{
  "n_layer": 10,
  "d_model": 224,
  "n_head": 4,
  "n_kv_head": 2,
  "head_dim": 64,
  "d_mlp": 896,
  "vocab_size": 8192,
  "activation": "gelu",
  "norm": "layernorm",
  "norm_place": "pre",
  "norm_eps": 1e-06,
  "positions": "learned",
  "qk_norm": false,
  "attn_scale": 0.125,
  "bias": "none",
  "tie_embeddings": true,
  "parallel_block": false,
  "init": "normal",
  "init_std_qkv": 0.0449,
  "init_std_o": 0.0094,
  "init_std_up": 0.0449,
  "init_std_down": 0.00503,
  "init_out_by_depth": true,
  "optimizer": "soap_variant",
  "lr": 0.00506,
  "beta1": 0.95,
  "beta2": 0.99,
  "weight_decay": 0.091,
  "lr_head": 0.00745,
  "grad_clip": 1.0,
  "warmup_steps": 200,
  "schedule": "wsd",
  "decay_fraction": 1.0,
  "decay_shape": "linear",
  "final_lr_fraction": 0.1,
  "batch_tokens": 65536,
  "seq_len": 1024,
  "doc_mask": true,
  "train_tokens": 195700000,
  "steps": 2987,
  "dataset": "wikipedia_en"
}
Each number is 500 + 40 x the weight over its row's rms, rounded and kept within 0 to 999. Layers, rows and columns count from 0. Numbers have three digits each. The size before them is the row's rms in percent of the matrix's.

# layer 6 attention output (transposed), 256x224, rms 0.107, rows 148-156,211-220, columns 0-223
095:484469540485528516485527459522522597480555485484500504573443500509490535534525459435511537540509539504563529445577516443565472510530468478561481420515585538501497511514463477479498556491480514532506573427460465473526448486472513563430437502466594589490585517480612500473516558571555552481540486534465527494554563451494511531483521502488561591530470464463474539497525551515529467497532464548514470498527487541468436532465530417483548531503487492472508539428529499498444548569514453501527502505478554488518505497471566522491463438463487502454531527492432520450499484482486523468516517408415544546481533568498451413507504519489472475550481520497555541423488515436492471505497
097:469532506513516422456499493514558497502433469475451541515601451521483473525456507438442535488422504482553494517492552450501520509561549543483533434490446512480534528451444507476562454434584447549459520497499490389529528450548517558548522525568407454479554541502518532483491447531446511432542480524514512513493500545502476406501505471421456419533493503481555537471552531477559482472496549536454456427551410499546453507472462546525464508417557494510521535480466472487553524459473506500425489483537506476492528526499566477488518520465560527556497442540467457586529459548490523465484452510526509518474531541467503518539499569468491495507440457432476466515489470467434484465542
098:518473436472576516504526484526466485561460498489537500464554489477548517477529445495450559553530490526527491428492478487559509521587532517559489477446438540512488523492563506486495523529473569466491462541538475539488529518431466483442547572492592456549472493542528521462539534502501427450547516422476462441551447558460552478419497537467415479509543461480509518562556522534529475504486475552519430554522494465513508515535491467522492502480552463434522490531526512511521494544487441465399565520543496513508503492545427513526481504570556493582515497492505440460540502570569523403506526534542544481484496581511516541474509491495383538518429444529522557448502494482480544441471
103:482517504486519499519445514531441521518515438468494425498362496531511534505541512473508529553487512550470418532433514557402493428492515474451484491561526502457508507497468553481582506524553551438494468508500467530475483443493487505357524531471548486511489460546465522522515502516507512511514508511534507470448487425460506466538502528580494541573556502541507508443506440509530462472488559453441493549495505467476442543508557433586521569507465511491508502496488512464496483580468449491468585405413504460469468482545605472471496547434574489437555525544463558548480469461530501467490475490545461472542474462473549524509579502471477519466475526544515480507504551510518502516537
103:497562502539549514403551532493436487478442509499507497538416404495553531415510459585456404531541527507511483495579461480444454451516431502494466534507485530470527440499466495534519431485536583529528564560455484537462521545527544488542525513467504532507468423539489467460475548541444462518450493518568517525480509464503500536509514529436543508518507528502487578541521493508454537553524517479528459470498517475445452498492424491524565424539479513458532561504483505462538475474498479483459517537520509455477432492506509524487536519549509575421501558454537514596487573453513486508472495503519392479482494557467448535495492476577479489508504475478382500495565461482428480543519
094:544512582518483476530526565542458535552448476565510498528535537568528522486508445479517556501470441557529476458493499479505544467464621495462527476504575566546520488537382521535540499478488552559497549480564572482457416515468442460484460547527521466476527428517542500481494586510489521493467454448439501494480510595465522571478437524521453529466519498495488545495599416500555453458480498497510529496510475480522479523482514458503518434549569474546557490502536522499519557543448508470523547497475530482495473536498398541554460473472480536474487481488555511471612451496468471561522503507479530516513570476488480419504538506520437541496461511494527489533509527567531579522476
097:494478558467499491514455441542510497481440534408532485514583444483466504472468515521529466452514474447543533546505532516497521537518453494460497498483487526557534466472482499459468511517495526479508489495427490552465530438509458411482488476506495539503446509470603479439544528490458514511534392483581520443533469548495529512466527476505555455450491483511556451557486492491449498496513482466531492586510521533525459566460497514571537491459522520621511512502535469524553541500472506533551478427504489515587497557532384445455472451522497540498459425504516419547549463545519576493539504539548497509539381523491536510543427520550533521530518552497482553404450492540518489532492
097:544501495522448504462518487476464575446540447478555475557417500484514567489475440440513427532457546542475535531487475434493527453527480529446525448479486426572451521589548578513487545501516418510485475542519492534533535503526552549506535513534558487557473493597463469499529496513480524495524545480470531526527535551531486514565520478490459485537524581524455416467521503553519578488513526464548445539462470494483478486530516446475506499485523459464459531558490486539518537508569482557474458491491557528487466532509395577485454440561540433515507508483413446548508521478514553518580515476457507449543540479503525527546606538584521526510465497573438450499516493462526482523490
099:507554495534506581541392535551519614474454487519545495492448523497537492445519526482501521489509580483487541430502512558527485560504581481557445513517492434459500515525482521493484539489516454479512502541503505469547479517512461501533548442506518494544526505450468520540482514494461601484524490460496468524515501452574484554496466450512468557492498503515581499510436440459507490493541469455518529578504481466531547527487532475582439599480552484515491559423541416460547539442537465520510480528530464447489475488439550488566510462538498523516436563494593439411492475554526505440523557498523493421487473508568471533477504539524470500469472501518520416498495440404462479529457
094:541492501528534482535486474531515485593521498508445483554446474471475552581518515542501485472527473515480499517505520488461458503538489530500485454442507539487497447468565453451477454486472460509551420499519450500547495532449458450536465494478526477499503515460528504546498488484494510460473463543486576556510451501445478544436544532499462497467556419505531501488520509468433504422496471438525532487530417556516542562471535469528557482488494512510402530425611496572518460537526502474495547466459571497505533481538540429543525459490578393514472533552577516513556509510483439464534488429478515624486530522472497549431518534532501428479529556454465512489538484497558516616498
093:503501503539527529523506490554501451507519474496469585497464505474518451498427580549500466474488508509532526515440490532474484471486447535435495559535501467459579446449545476400551445458493471482510469550508457488513511443544445491515533440541514470486415534548431480504547488443505472538476483487479470512413474505495496459503471418414502416479474547464489522509490500494486559474472502457475531537543478544540555496544460545465438479521495543502454490509441567539546465508457505506546430496535505544470485507555399490470482594459544466526496536497544468564561445597499500475489510584493479519536492515525518630514433516427532465430480578491500521563528469508530536534486
095:437534533477487543544527533429475566487548473498619485470440570546497511551564530502496507570578484557489562535490464533493456434477465527526431519504552497455463455533515448534517521455441534506514419559487500533463526548490445483427464552453518442450438471512528436545496476462474537573524537485477490506525555437528502510491544454508497575466545462470444503568396416478514535533554518473550497489478483509394536553559534457505473475505450528462487493523501460471478420526450475490520480504464524488530449509462467466493534458558550429436508437451554551471481491535549505494539570521511507537516549517508470498484488520497513527473484494605507518464540499445481525515493
090:559605542538524468498465464524549501440519528493468522451517554533437469501445545559550486445425504465502519554498515499492516515502511509492481453450550524488523498496455502486550473471506443574438494478509485437519540510567602478560428465536487567549530498446483530516454487461510475456502468518528526519494532496500520506527411517591578518537434568533512480485492552484452469478541494469519530450561474406543527490501462548531541471520438461480529525457510485568532492493473542544565436443490457482504495552447507480440569501419442445479421466475508495578498463533474449605473445481454501546522480444531529533532498525499548500489560543436484459518539502431497438496514
091:531466486493446468592465453437562465479500465512501508540563463495456494462464492526501477455508492431508507485592505441527548547481518526532500487456479535529522521476483451523502521462485441533471490548547474456455485586457493512582472485541455568466516532488529465505393447453553506477482515475506486525520535517534479523391466472404523523462425461456500449519506607565484537546465487591495534489510475591515580461494422540436473462482523494492524510506461469421549531466532502540524513560503529522550512472457476535489523499581490449552461450497501494450472583523520474520455523536418495574474501493522418489451497502438532464465469499440506493534533498455493470430488
088:505416521438449537559506473493571555471497497514527468504553576513411486597459532491479513473476495472453482487487551464523517459422529497486510431488504464519513560497470526438459546530483458478522478462514518564439503471465444535474487495542509503480534561473462557515535438473486541465551474487403508471529505509521503446449489430588421496511454501504524405534541476480543513456583505529473517543527547473511545469450505522567493504472454436567526519550509488552415514541513471575510585511461495547502517486511511427529485513446469504511475452528509489465505405530478496538532552484506502521547507413474510470451513492430508512572453511491593428534538570501539551449503
095:458489434478490496499497518442517523478505528497499482467436438528532537481467484472490443509552527448473455552519466491529458527555457554562493493503471452389421480497562490493463496562476428470498524487447505462517560442536516550492517448458450445511486582516483498485487434478484464504533555484469519489465529464537547460426544427552503555468456531507537517433447496524396485530500514461498422478487503493523564432544519549499490531560477526494459471531467456480475482503589499483534476545519458506577476529567591499429542564504549507453549534542444510491494548475538451464448516504535462483476549521488547544480457455558559486537478545491431398467511479440495399482516
085:473445499503479494476498511451480520478472455529552520487521545459467471542564525573501500468458515521494376517479463503482504557486570463484561502431554414476485478491562518539518510494532475425513490490478539517507395480466555460469527448507476458491538500530473521567477562485562487490560539470530507528525530439566510500500495467575533486454468586530535516496541468418586455483471538561516502481539543499508480426530488520510442503576462477507543465455397469457494434522499457444464532513510514498507557469483536522561588525517519529496485504478468561488472471502431506551463513475418540538437538503576515519511553452491501503534494489456463393608529483490504526436538
088:510458461519516464472458507493490439524534550512503466456475481509472359534464509582554506418475536513474447488491523537500534534545485521540499514506430514524517470453489467453425476433543548449542482564520501517446462464451457484503451498444489487565371541483478474516460526476472458545495463511511507445495498501463532519454494511552511523445457433472514502520501441491504536598430430509518489471569433560514502471515566505533544473509504521477484516508475543440475410502497498523500558507468481487508508497485634515542566609386463573456523491470561523492508486499484488464421501505494482528545475505472472443515468537463534464514526463486508511530443445477458527445551
094:536472460467449480473585535445523464561517504420461507493606514524450543478470559586522450523535412483529462531498468439539493492451484532508543524506453543530568487374458516552505556438537565526565500525471466515482487471515527598471478530557466470522526499533550420472506469498545476514456482446547484463440470479470554449502486539515493496500527487514453503512560548489501458468512548527499541423494515524460468500484483487473544465510481485509514510599471574595509518539463442404484513491511563502436510502570464483482569473489520525498542403457445519541503553501569453518503509558522469531484540536491542504474459496446572528533533528470451502463471516531547501532503
# layer 6 attention value, 128x224, rms 0.124, rows 84-93, columns 0-223
094:483510453443479400456536469476456543479440538549516435483527467508476609519561468525503489505500485442516457500566509547422537494485501534526470463436393486512491537519519537587470538459555529526516489498489552517461500537485575426489500563486518496483502443500481525517496439494467532469468528482545540493532524453480475465520508561521463546486509500525559486468467484468487496576539542505494473484444526455484477484453511511558506473523535469446521510500537445555483543470575559467505559523449421436551516493469502482517517412556501542513466434488452575510426550405535497523515465459535545563488525413492447450484552511569490580599555450514510511464460516484437503516496
092:545420481536505469422496525507483482546526518496458483484515464478528517398419474495534509488448467455533452480515538498560466480496476477487524521503488554538551458460520550536464522557469461499552575498524500566542463516570442449576556525553497537581471484501453510432520519488581478509489474491562518431447459545460517553467488560505542491522433538559520466476605561499439531525443486470501513544570561526532528419451514526496505528498527479514536513474515555509535565450534483459542536543486491536446554492555489534493484510468413555552523597539489513487487498426480539568485527455520496456482462424526514544504521441593523497494556494448454504490520505510514424448491
093:439493484488476531487489544489412444527496491533521474478479527490514487534518547443521468514516553495491502469492472514540466459405513481460506579504526476452479581473505524509475524510539507491541476513512548436493460509420459530443538573446483491425475604566455463522513583530490532576445521548476433489489461487503454495521558463511474498471551457576427525479440461484530577498470529474409460534456555549442490453405546493490458492564500612532508509499466535474535518480570428521507562500493621476478517478515547481551479493518524577507524486514516516478437545447509497456524506509470495439489516566495449472486501484567521497496500509500527580530472473557442541544541
094:533512541465594502455481545503525537476492547467517466476511590453576476514571446508532543543551405526507512442413434514475463585452445496481539518541490527500452478449490507452466453485498568440554521455471524490548524481550486500511463525528531467458425479431514484475518534558453453470533452546531464506516483541474520476574495496539476470463546528523517501469546513457526509460515492454557492485470518437507463576519549469538552523473460475450501564508549541582457513507435512513506520405557486494492472471514481520569460394456458539446435514491537464483518459523487496461503502474571545506516504494493553567558479552558472559550516431535453522482502431512505568559522
095:505560447519416517512537484504479467518545492505463541508487484479551469467510476468566522513478504469551542483487439538488528544564522477460510541485501493490491415535579464537468551460487494499487465463518500490522441456481534523488516510498462488513495488485496414463438507538538509559498590500531536534429522515436475514559419513469551499442522473555451603389400517542479464452450466473497495486544480541485484571518449474453535537563539534472512500520466525501543521485439612483485415423562449442505522520496486542500509465562570455499540508503497483454536578485555571484503512489431554476498442519487533477562527509524474510470578501489520573475464472530579479578511
088:468480524489543496469459457564508418542495456491462459506472529439474465500591551542572470457397531577536550472506544521519524449471549455450475509474535500541554518491529519468502487461537553516517445489563478584525467522502546455461449562561523536562552519471444526503519508472470509538457480472566534544474457454449415508536506523509508424556493454533507485549498553447563489483510487493540551535500504508521410610448479482561506451435521503430542536463491484490482476458515523518524509522510527490485534483446522490511460453552437476591411479459519481521472516549509527487475518518502502477458453493470484516560376583448456494471482447541509516533524550505485566493536
092:546527482563519535539600510513506441496492584516438546536437512551467516501409477439431504524501493555466596477436509532550504469477505536547424510597473534535556536571505474537544529512482465544478521574565523486501568552499448537439446511480514508543489527509470481458517493487469517494431516556475478469435390499484435493516527546497459500554513460488493592465412543583493524499532463485472504442467453448498514529516519505517521525476529490465449464536498522477533577524459496497509475545536516514469448482490544478465398537501464484503488561485546480523527530496563455490520467507504437501476520446445470495498500554550480424496439528487476529396528523443438484484486
092:472555511452488503524506507536551522487413495458468554480539504495499567471519476460442495529532479476504502485499486503535466466426533500416471553502551477437470522517551424559583487526504504471477470401465453500551524496489548470551549482575496521424576489453549495546565479527482516478466504455522456576482504478545462469482498462453552503482479512513541565438521550550426417437509603463458532530501623451433453496481518491512447474482512498593562471495514462575507519449437476503540505499476506497482481497483507459474534476605520470506464497542534489452474551490527464488534471483500483478466534502512527585489467471475454559508490498447549590473568544534449477538518
093:472479572523521519507507487505476450449527479533565474499426529525541467510534523471477481522500550545527528514542518519446587467529506511445443475552575538509450527563501459435461482578481451443427515426549443502493552560511474453524538520396574471424440503453480580502478578517441523444514510513443511475545496573504470522467546476508511510493432532484528455505423477566490512513465442522509444495504485503490520502539483507455419486523503477459455453437547414493469466484511552585525479529507460603526540486459556530495463521558504474510470512495552479493450457445445537509511464438455563498481508467514437506514525516624433466481527503520547515524492532496493524481491
092:543466468465469432455586427508504481502450514510540487494478484448518529461473495552559519509552548472434528577458573483527540468564510504429506456544503511515501557460523454550490525420465516482414521486479509547531511496493436485501511510527515474422527535559509502457504528481481479508618524488507517493592560601413466507471477422511596475486542490523531521542521539513465534493532576503517487519494506476523410455580512551529572491472449523406494541511518479471459529499454428493518512488490552539517494444510540494502421476443474527531479536504533510411371554520539474487493547548470552467460509494466530471456469505485522498560478465497470499465517539512449535513490